Weights of a small GPT-style language model, trained from scratch on English Wikipedia.
Size: 17 layers, vocabulary 23234.
Architecture: RMSNorm before each block, no biases in attention or MLP.
Each number is 50 + 10 x the weight over the matrix's rms, rounded and kept within 0 to 99. Layers, rows and columns count from 0.

# layer 14 attention query, 256x128, rms 0.102, rows 218-255, columns 0-127
42 59 42 55 50 47 53 57 59 50 55 51 59 51 57 51 61 46 56 44 52 49 42 51 58 42 51 46 47 38 76 53 56 49 52 49 55 50 55 53 47 54 55 52 42 48 52 56 45 41 37 48 57 54 49 58 47 58 52 51 61 67 48 56 38 45 44 41 50 54 52 46 48 42 37 42 50 52 50 55 39 53 32 50 49 58 49 53 67 51 59 58 42 56 39 35 69 52 57 34 51 50 47 34 45 61 54 45 57 53 41 61 52 50 63 52 60 52 40 43 50 65 55 41 46 50 39 58
35 48 59 60 63 50 54 70 35 52 62 67 54 51 57 62 46 45 52 62 44 75 49 59 53 56 47 39 60 55 45 48 55 49 61 54 52 46 40 54 41 57 36 58 43 41 45 45 41 45 48 48 23 56 49 35 53 45 50 60 40 49 66 53 52 49 63 47 47 46 49 52 44 54 32 55 58 42 48 61 42 38 42 50 33 36 53 51 63 59 52 67 58 46 44 52 62 51 42 59 51 55 39 47 41 45 51 54 60 46 55 67 54 45 52 43 47 68 43 58 61 44 61 49 55 46 58 57
48 53 54 47 41 48 64 48 38 36 50 59 40 48 43 50 59 60 47 60 52 47 41 40 47 46 53 54 40 55 63 41 66 48 43 55 64 44 45 36 45 51 58 56 47 42 68 57 50 75 51 44 51 41 52 57 44 51 53 52 48 59 40 50 37 61 47 49 58 57 61 45 63 46 36 40 63 52 44 51 51 50 47 46 40 52 55 51 47 50 62 44 48 45 43 42 24 52 61 54 53 58 59 54 42 49 39 46 46 49 51 59 57 56 38 43 48 45 47 38 52 55 42 51 42 59 45 54
45 38 71 50 48 41 54 59 51 30 56 47 45 33 52 54 48 49 54 57 45 48 40 57 62 54 47 57 35 48 54 37 43 48 62 54 49 65 41 48 48 47 56 54 56 43 42 62 42 39 59 45 42 54 56 26 67 40 59 50 60 68 60 61 55 61 38 57 41 58 50 34 52 55 44 44 40 60 67 41 43 42 60 54 62 54 57 62 38 51 46 55 51 43 46 32 39 54 47 58 41 51 45 58 54 37 42 55 50 68 62 58 40 42 53 52 34 61 54 60 58 31 53 51 60 51 45 50
47 57 53 34 49 42 41 48 44 51 61 47 47 54 52 42 39 53 54 53 40 59 66 43 38 40 58 55 38 66 59 43 55 50 58 31 41 51 64 55 60 39 56 41 37 64 46 44 41 43 45 72 44 45 40 58 78 51 23 48 45 60 59 55 57 50 52 53 50 45 39 69 56 45 50 38 49 30 56 42 54 32 54 44 59 55 64 52 38 45 30 63 63 39 38 53 58 56 56 46 47 63 65 46 38 48 69 45 48 43 65 61 59 56 53 60 49 46 32 52 39 54 55 58 59 58 48 53
50 51 65 55 62 67 54 48 49 41 47 62 44 31 50 53 49 43 54 44 73 48 45 48 50 51 61 40 47 45 50 63 46 56 52 45 52 38 60 45 41 66 48 46 67 39 63 50 58 59 54 42 63 56 51 35 44 46 66 48 44 43 65 49 41 46 42 39 43 38 82 59 56 48 53 33 52 43 41 48 59 42 65 58 34 41 53 58 54 49 64 28 38 62 25 61 45 48 56 49 44 38 49 55 39 37 38 51 44 51 57 45 59 60 46 50 48 56 52 43 60 54 46 55 40 44 59 51
48 44 33 32 69 53 49 30 63 49 52 58 39 69 64 38 51 39 51 46 51 24 62 45 59 53 68 47 42 57 48 34 49 51 46 31 29 44 56 60 63 37 52 36 49 59 39 52 62 50 41 32 57 46 55 70 70 55 58 50 42 46 53 62 71 46 28 77 51 28 48 63 58 47 62 59 45 48 52 34 55 48 58 51 58 61 51 39 46 34 53 47 43 56 39 43 30 55 69 41 47 47 47 51 54 39 63 57 42 55 41 35 50 70 31 52 57 54 39 36 38 53 49 63 54 55 60 48
44 63 48 58 64 81 48 52 53 36 59 66 60 61 54 45 42 47 60 64 48 43 40 48 50 56 49 35 44 47 23 47 36 44 51 58 52 41 52 44 55 55 57 49 64 41 50 51 47 57 49 48 58 47 50 52 22 58 55 60 41 48 42 47 52 44 65 44 40 42 44 40 46 43 52 65 52 46 52 62 55 39 41 62 43 49 53 56 54 61 54 21 49 48 65 57 66 55 50 46 52 55 53 58 47 46 51 60 57 46 50 36 50 50 42 45 46 66 64 57 27 44 49 37 47 48 72 50
35 52 47 46 40 47 70 21 56 41 47 45 61 61 56 53 42 58 43 69 50 51 48 45 33 43 38 31 61 66 61 56 60 41 61 55 52 49 45 73 46 61 63 51 56 76 45 32 39 34 54 53 65 62 32 55 40 64 30 46 59 51 53 51 51 25 39 57 47 49 44 28 28 44 45 60 52 52 73 35 52 66 56 71 52 56 61 38 67 56 47 34 40 51 54 42 68 46 64 48 41 40 53 55 49 41 29 46 44 54 47 40 55 28 54 40 51 48 39 43 44 61 41 33 34 37 29 58
41 47 52 71 46 45 51 59 40 52 47 57 43 39 46 49 50 33 46 52 52 47 35 63 51 37 37 38 51 72 64 60 59 52 53 50 57 48 40 75 57 61 58 64 38 46 48 61 37 33 66 48 43 69 48 57 50 48 55 36 64 28 61 52 55 61 50 43 49 45 62 27 32 52 56 43 45 61 66 59 60 61 50 68 59 39 56 54 58 57 45 56 57 61 45 34 42 53 23 51 57 48 55 38 52 62 49 38 40 46 60 49 61 45 48 61 45 50 53 62 55 62 57 58 59 60 45 41
51 46 46 40 50 53 48 61 63 35 31 52 49 51 42 61 65 51 53 50 47 40 47 61 41 64 53 62 53 71 43 55 44 59 38 33 45 74 43 61 53 48 54 35 46 49 49 50 63 67 52 40 46 51 56 67 30 55 45 69 57 32 50 32 45 37 45 50 44 60 58 51 59 69 59 44 45 32 46 33 64 34 44 39 50 40 41 66 59 43 62 46 43 37 49 75 38 30 41 51 59 41 60 57 49 54 52 61 50 43 56 56 35 50 48 48 45 26 49 46 50 51 54 48 54 47 42 27
56 51 64 77 32 48 61 50 65 59 33 50 52 59 75 57 46 33 59 49 39 31 43 50 65 52 58 50 60 16 54 39 44 51 45 58 42 66 62 61 60 39 59 53 41 38 45 39 47 62 63 46 63 52 59 51 58 45 51 35 56 41 55 62 40 49 48 54 60 45 45 52 65 55 57 53 46 38 52 75 25 68 51 60 53 57 56 60 70 58 54 56 80 50 41 49 39 40 53 59 54 50 50 53 46 47 71 47 53 53 60 33 55 38 68 49 37 57 50 43 64 45 45 52 46 51 46 41
59 42 62 52 48 66 53 52 54 38 63 50 68 44 75 16 50 29 64 49 45 45 56 59 49 41 48 31 34 42 29 72 47 65 58 51 48 46 59 28 34 53 35 60 39 53 54 36 30 44 59 91 52 54 45 43 35 62 49 37 55 64 41 36 39 62 60 55 61 42 51 65 41 57 45 44 25 40 50 32 64 58 41 47 48 77 31 49 51 58 44 44 44 67 54 56 52 43 66 60 52 49 42 42 53 55 52 26 56 40 59 50 50 41 50 58 53 40 46 42 53 54 42 59 33 50 32 45
50 59 51 43 40 50 47 51 48 51 50 62 56 41 29 54 62 45 46 46 52 44 51 40 37 40 35 65 58 49 34 57 45 57 63 62 54 52 66 43 54 30 63 44 50 56 69 42 25 61 67 43 50 57 46 58 45 57 38 54 51 38 57 37 45 60 59 47 44 51 66 62 56 26 42 38 45 50 34 48 51 38 32 50 61 37 51 70 57 49 49 45 51 53 53 34 56 54 43 54 45 70 56 52 52 63 52 64 69 48 54 49 60 40 58 48 52 30 34 59 29 41 41 37 69 61 61 33
46 55 34 50 23 33 50 64 39 34 34 66 58 49 66 34 47 52 52 43 43 31 60 39 53 50 49 36 48 59 64 40 35 54 68 42 35 42 62 53 54 61 40 39 43 47 52 47 50 35 59 46 53 41 48 30 41 43 30 43 56 52 52 54 51 66 58 41 36 55 37 46 53 60 69 43 35 52 47 31 47 61 39 29 52 47 51 54 57 67 37 64 43 52 38 36 52 49 59 47 62 46 47 43 49 43 45 39 62 59 48 62 46 42 47 53 52 59 59 36 57 49 56 54 43 27 23 52
46 24 52 61 32 34 50 64 46 35 48 45 46 47 62 56 44 47 43 48 64 43 49 49 52 53 36 47 50 50 53 42 55 51 45 61 63 64 25 49 59 58 41 54 51 36 38 38 65 32 62 46 59 50 32 38 54 59 66 39 64 50 40 63 68 54 65 44 49 62 48 51 65 22 54 31 49 52 44 74 43 71 62 58 46 57 51 55 50 59 33 54 55 41 48 49 41 53 51 51 39 83 44 32 39 47 55 47 80 61 49 51 49 34 48 43 58 49 66 63 65 29 39 54 32 36 40 65
54 44 48 55 35 33 52 48 60 40 57 55 44 51 42 47 33 54 59 30 47 33 47 61 57 56 62 48 57 52 42 41 39 52 42 40 62 35 37 56 50 47 45 42 38 47 53 45 72 53 49 59 55 47 37 53 61 73 52 61 50 58 61 70 46 39 40 55 49 59 52 46 21 60 45 49 49 47 55 58 56 43 52 42 48 59 47 56 46 29 41 43 47 42 43 26 43 69 57 37 44 63 63 48 44 53 26 40 44 29 34 49 48 65 47 40 25 58 47 50 56 42 34 52 57 43 65 57
35 49 61 44 31 58 54 43 52 56 51 40 52 38 39 55 51 63 31 48 51 40 45 49 59 40 61 41 53 43 47 60 61 48 46 58 49 37 57 35 34 47 52 54 52 45 41 58 54 62 62 38 68 31 64 41 50 47 59 63 43 53 51 29 44 59 65 66 44 55 58 56 51 51 48 38 34 60 59 56 52 47 29 33 32 58 55 32 48 45 52 66 26 58 52 48 43 53 64 39 67 37 63 55 69 44 43 66 37 50 52 39 55 44 42 53 23 55 47 52 54 20 48 50 41 70 44 47
54 47 42 50 58 43 63 34 53 60 64 52 32 56 54 51 65 49 48 40 49 46 69 52 62 27 50 70 42 49 52 53 22 50 43 67 53 45 56 27 62 36 49 31 53 70 40 53 55 54 54 52 49 59 53 42 59 53 32 35 52 51 46 59 67 33 55 52 40 54 52 43 31 65 43 34 52 59 45 71 37 30 68 64 60 56 59 45 44 51 45 40 49 67 57 57 57 47 49 38 52 60 36 51 53 36 45 43 47 69 50 53 53 62 62 60 45 24 43 49 50 61 56 51 72 47 52 57
52 50 59 39 67 53 39 67 64 53 41 55 59 38 55 48 18 64 58 52 42 51 57 54 68 64 39 55 53 62 57 61 79 58 49 43 51 48 63 74 68 39 48 60 64 48 63 49 59 68 52 50 33 43 45 42 60 54 59 63 65 69 44 53 48 61 54 48 50 48 49 61 59 30 29 54 21 45 58 61 58 51 57 62 36 57 49 53 56 43 60 58 49 61 44 72 61 50 47 38 59 50 40 52 39 60 54 49 74 37 65 50 39 60 57 58 51 38 59 60 30 34 51 60 66 46 45 67
49 43 56 52 69 41 41 36 41 41 51 44 57 54 54 44 39 61 46 24 63 37 55 56 66 65 39 67 63 60 42 64 47 36 34 49 22 55 46 61 40 41 43 52 46 66 68 52 57 59 51 52 60 26 42 50 28 53 57 63 38 45 43 48 47 66 57 29 58 69 56 46 40 62 43 33 56 53 42 55 48 46 42 53 58 63 50 55 56 47 60 41 57 57 48 49 56 56 57 51 60 45 62 50 22 47 55 41 63 33 30 57 50 52 54 50 61 42 46 51 41 59 39 55 48 52 54 50
26 35 68 43 49 60 63 41 45 32 43 57 61 43 59 36 57 62 52 50 37 68 63 56 32 45 51 50 58 52 52 65 33 57 40 35 58 34 49 31 64 58 79 59 36 45 57 39 31 34 56 46 36 52 33 60 48 57 60 60 44 35 70 60 60 42 59 58 59 54 55 40 45 47 54 33 58 39 42 43 48 74 48 42 61 38 57 60 31 36 47 60 60 68 43 48 55 49 56 50 31 27 52 62 49 39 57 33 53 46 51 54 60 74 37 56 77 65 73 58 53 53 57 60 37 56 30 36
51 60 52 60 66 46 48 37 48 55 60 34 64 36 41 73 38 37 42 43 44 49 43 55 54 42 55 41 48 45 51 53 56 34 49 47 52 53 30 59 69 64 39 57 43 50 56 50 50 29 63 57 59 64 53 45 74 50 45 43 37 62 56 57 61 48 37 68 57 56 34 64 54 53 47 54 58 48 54 57 57 54 46 36 49 45 29 45 43 56 43 61 61 65 57 48 60 53 49 54 44 49 65 65 64 53 57 61 45 61 55 48 52 52 86 70 47 48 43 53 53 27 48 63 58 23 33 70
44 51 45 38 38 36 56 42 27 57 57 51 33 44 45 36 72 53 63 52 70 54 41 73 44 58 49 60 62 45 52 44 45 43 66 62 38 51 45 56 72 55 40 55 48 66 65 75 50 49 59 38 53 46 42 38 53 41 67 56 50 52 49 64 38 73 58 49 61 48 56 67 60 55 36 65 58 52 52 52 53 27 36 54 49 62 32 54 40 39 59 65 38 52 40 63 42 51 71 40 37 32 61 38 54 53 47 45 46 50 48 28 54 66 68 65 30 59 52 55 56 41 63 40 50 63 45 48
67 52 43 68 49 57 57 43 57 47 44 41 64 55 41 41 51 54 42 54 70 56 59 44 58 31 71 70 61 30 38 44 49 71 65 46 53 28 48 67 48 55 55 43 25 45 37 62 46 63 43 46 54 38 41 62 63 44 51 58 42 44 64 55 39 41 72 33 58 35 49 43 52 73 70 46 57 43 51 45 76 61 41 59 59 51 44 58 58 42 49 56 30 45 50 49 66 49 48 42 49 49 38 46 43 75 60 70 66 50 40 42 51 49 57 42 52 52 65 36 38 43 55 32 34 70 72 57
55 46 48 60 45 46 43 42 56 42 52 47 54 57 47 74 66 46 51 51 45 35 29 56 47 50 48 39 59 37 37 60 57 28 48 79 65 56 69 63 62 60 45 57 44 39 63 46 50 39 54 45 49 50 32 48 46 40 55 40 71 49 37 48 56 55 53 44 48 71 46 52 50 71 54 60 35 57 44 50 44 66 42 48 66 47 38 38 64 30 60 44 49 43 47 51 52 43 45 51 49 61 62 26 68 44 45 44 30 44 69 74 45 52 49 55 69 53 46 52 51 48 53 48 48 63 73 42
69 54 51 53 53 73 62 55 53 57 53 41 42 57 46 69 62 56 49 48 38 56 65 55 49 42 41 38 53 60 50 61 56 37 60 47 44 69 42 59 46 41 64 52 30 61 57 51 54 58 49 65 35 37 52 53 47 51 34 67 44 61 58 60 44 60 43 54 47 60 65 56 48 43 53 58 66 43 55 43 41 76 57 49 61 46 46 43 41 56 66 42 45 57 67 45 36 57 36 46 38 43 56 46 28 42 41 49 50 67 57 64 54 49 60 49 48 55 41 38 42 41 31 54 42 56 47 31
57 63 57 58 33 57 49 58 54 53 40 43 43 45 60 26 40 35 42 44 47 73 56 63 53 38 51 45 60 59 49 57 46 47 31 37 43 60 46 58 50 57 30 46 36 40 63 56 64 48 49 54 41 61 56 51 49 63 45 53 64 49 35 44 57 53 42 34 47 34 48 57 45 32 58 44 48 61 56 33 57 50 64 67 54 41 50 51 45 37 50 56 69 59 47 40 66 50 63 28 65 59 58 53 35 61 53 58 50 38 52 57 67 65 40 41 68 42 48 61 37 66 39 46 39 48 35 45
74 69 37 53 55 67 39 53 47 51 48 40 31 78 47 47 54 37 37 42 38 52 52 55 51 59 36 44 34 64 50 48 42 49 36 48 52 54 52 58 57 51 63 33 62 56 53 59 41 65 64 49 55 49 51 73 54 56 47 59 39 75 53 39 55 61 44 45 44 37 31 43 41 82 31 28 41 47 53 67 50 60 49 67 50 37 36 88 29 44 49 31 57 58 40 51 45 27 56 50 42 44 43 39 68 42 28 51 51 46 50 43 52 42 45 59 69 62 42 35 49 54 56 30 49 54 45 58
38 38 43 48 52 35 43 43 22 41 49 41 37 35 47 29 60 44 55 37 55 57 61 43 53 48 56 31 56 47 71 51 42 52 56 42 60 69 53 83 54 63 55 49 51 52 53 73 54 54 48 59 56 54 56 63 39 54 46 45 53 61 59 48 71 45 47 51 53 40 62 43 69 46 45 33 36 74 58 45 41 63 52 63 42 59 58 63 57 60 46 41 53 56 38 50 43 51 52 38 62 56 45 76 52 47 41 28 35 42 45 57 61 49 50 61 58 56 48 43 36 67 46 61 65 57 53 45
57 27 44 54 59 61 57 58 57 36 47 36 58 40 38 29 29 49 58 40 54 52 32 61 68 58 40 49 37 42 67 43 46 50 44 33 40 54 44 65 40 71 39 35 65 46 47 50 45 42 42 36 40 46 56 27 70 40 61 64 37 43 38 35 70 40 42 43 50 51 69 57 52 52 45 60 48 51 41 54 47 76 57 58 61 42 50 54 42 49 55 33 56 46 73 47 48 44 74 40 51 49 34 62 44 54 56 44 57 25 47 48 49 62 25 47 47 22 48 37 61 57 46 66 61 50 61 64
46 43 49 49 42 42 39 54 50 43 52 61 47 52 59 58 46 63 48 58 58 42 61 52 55 42 59 49 46 49 56 59 42 75 42 47 56 37 42 51 35 53 52 42 59 44 69 68 42 28 55 39 50 64 54 65 53 59 48 57 57 47 49 37 35 57 58 41 62 61 42 57 57 28 35 42 38 45 58 68 56 36 46 36 38 36 54 42 64 35 56 48 41 52 43 64 62 45 43 47 51 40 44 55 25 51 42 53 47 88 38 53 53 39 40 37 39 65 41 55 54 50 34 51 61 42 48 38
43 56 51 56 55 48 40 48 40 50 35 45 32 57 64 62 33 59 52 39 57 40 77 48 34 43 67 50 46 54 52 48 47 64 59 58 54 45 58 45 54 64 63 71 38 52 48 26 61 51 41 43 49 62 40 51 42 46 47 33 65 38 51 70 49 56 48 40 38 48 54 55 52 55 33 63 62 61 49 41 37 40 36 47 61 41 58 50 65 57 50 62 47 33 81 51 48 34 41 54 54 42 51 52 61 51 70 46 55 46 46 28 55 30 48 46 47 57 25 30 57 34 32 43 77 61 55 50
51 36 50 52 47 35 62 63 66 34 36 43 36 45 37 55 63 46 41 49 36 41 63 35 66 62 55 53 44 46 45 36 35 44 44 33 60 49 68 54 41 46 60 59 48 48 38 56 56 55 44 50 49 53 50 46 33 50 78 44 40 52 32 44 56 58 66 40 34 36 80 37 56 42 59 52 60 42 58 58 56 64 71 62 76 49 42 38 34 50 52 49 55 29 35 53 61 49 62 45 68 60 54 67 41 66 48 49 58 67 40 55 47 56 64 40 54 40 40 31 42 53 53 52 50 59 41 46
42 51 44 42 54 47 63 42 55 37 81 61 49 62 50 56 37 53 77 47 61 38 44 55 46 62 55 48 44 46 50 34 51 50 49 62 66 70 61 49 46 54 38 64 53 38 46 43 51 58 45 59 53 31 39 57 58 41 50 57 43 36 43 65 41 71 63 60 30 48 46 91 55 46 58 45 45 34 65 54 49 58 31 62 56 63 38 61 64 40 53 62 44 44 50 32 33 37 53 34 54 42 41 77 46 49 74 34 46 58 36 57 49 51 37 52 59 44 67 32 61 57 61 55 50 37 41 51
72 38 49 60 59 39 48 33 29 50 48 55 47 29 46 51 37 49 44 46 58 56 53 47 49 53 51 58 56 72 50 33 49 34 53 45 65 61 71 48 62 34 57 38 57 58 48 35 56 57 51 39 35 55 51 24 55 59 53 49 47 38 69 51 59 55 42 47 49 38 51 69 42 51 32 52 50 52 55 54 70 38 46 54 57 46 39 23 60 49 51 51 54 63 56 50 60 37 58 64 38 28 69 52 40 42 51 54 48 50 35 37 56 37 45 49 65 36 70 41 44 61 52 51 66 57 46 41
47 54 53 45 49 68 47 38 72 50 65 47 33 55 57 48 51 45 74 65 48 44 50 61 59 57 68 50 55 58 53 48 46 43 51 57 54 49 69 27 38 62 56 55 64 55 55 39 48 41 46 49 48 62 67 55 51 62 35 41 41 55 59 53 62 61 48 68 47 57 47 49 72 59 45 46 35 43 44 37 39 44 45 52 68 40 54 64 45 53 43 38 44 68 31 39 41 45 49 60 49 50 43 67 52 76 60 62 49 46 51 35 44 63 44 47 54 43 72 42 36 45 55 63 55 47 43 45
44 53 55 48 54 35 47 61 53 32 41 50 65 60 50 51 42 51 58 40 54 53 33 52 63 51 47 45 47 51 48 53 64 46 74 41 44 58 58 43 41 50 47 35 45 56 45 42 29 54 58 40 52 51 69 53 52 41 46 70 58 39 45 78 45 58 44 50 66 48 48 42 35 51 59 44 65 44 47 54 57 43 40 58 41 52 35 68 46 53 67 57 46 42 41 71 57 38 55 42 38 54 74 48 55 57 58 44 49 59 60 27 48 43 56 48 51 51 68 49 51 48 59 40 57 68 45 23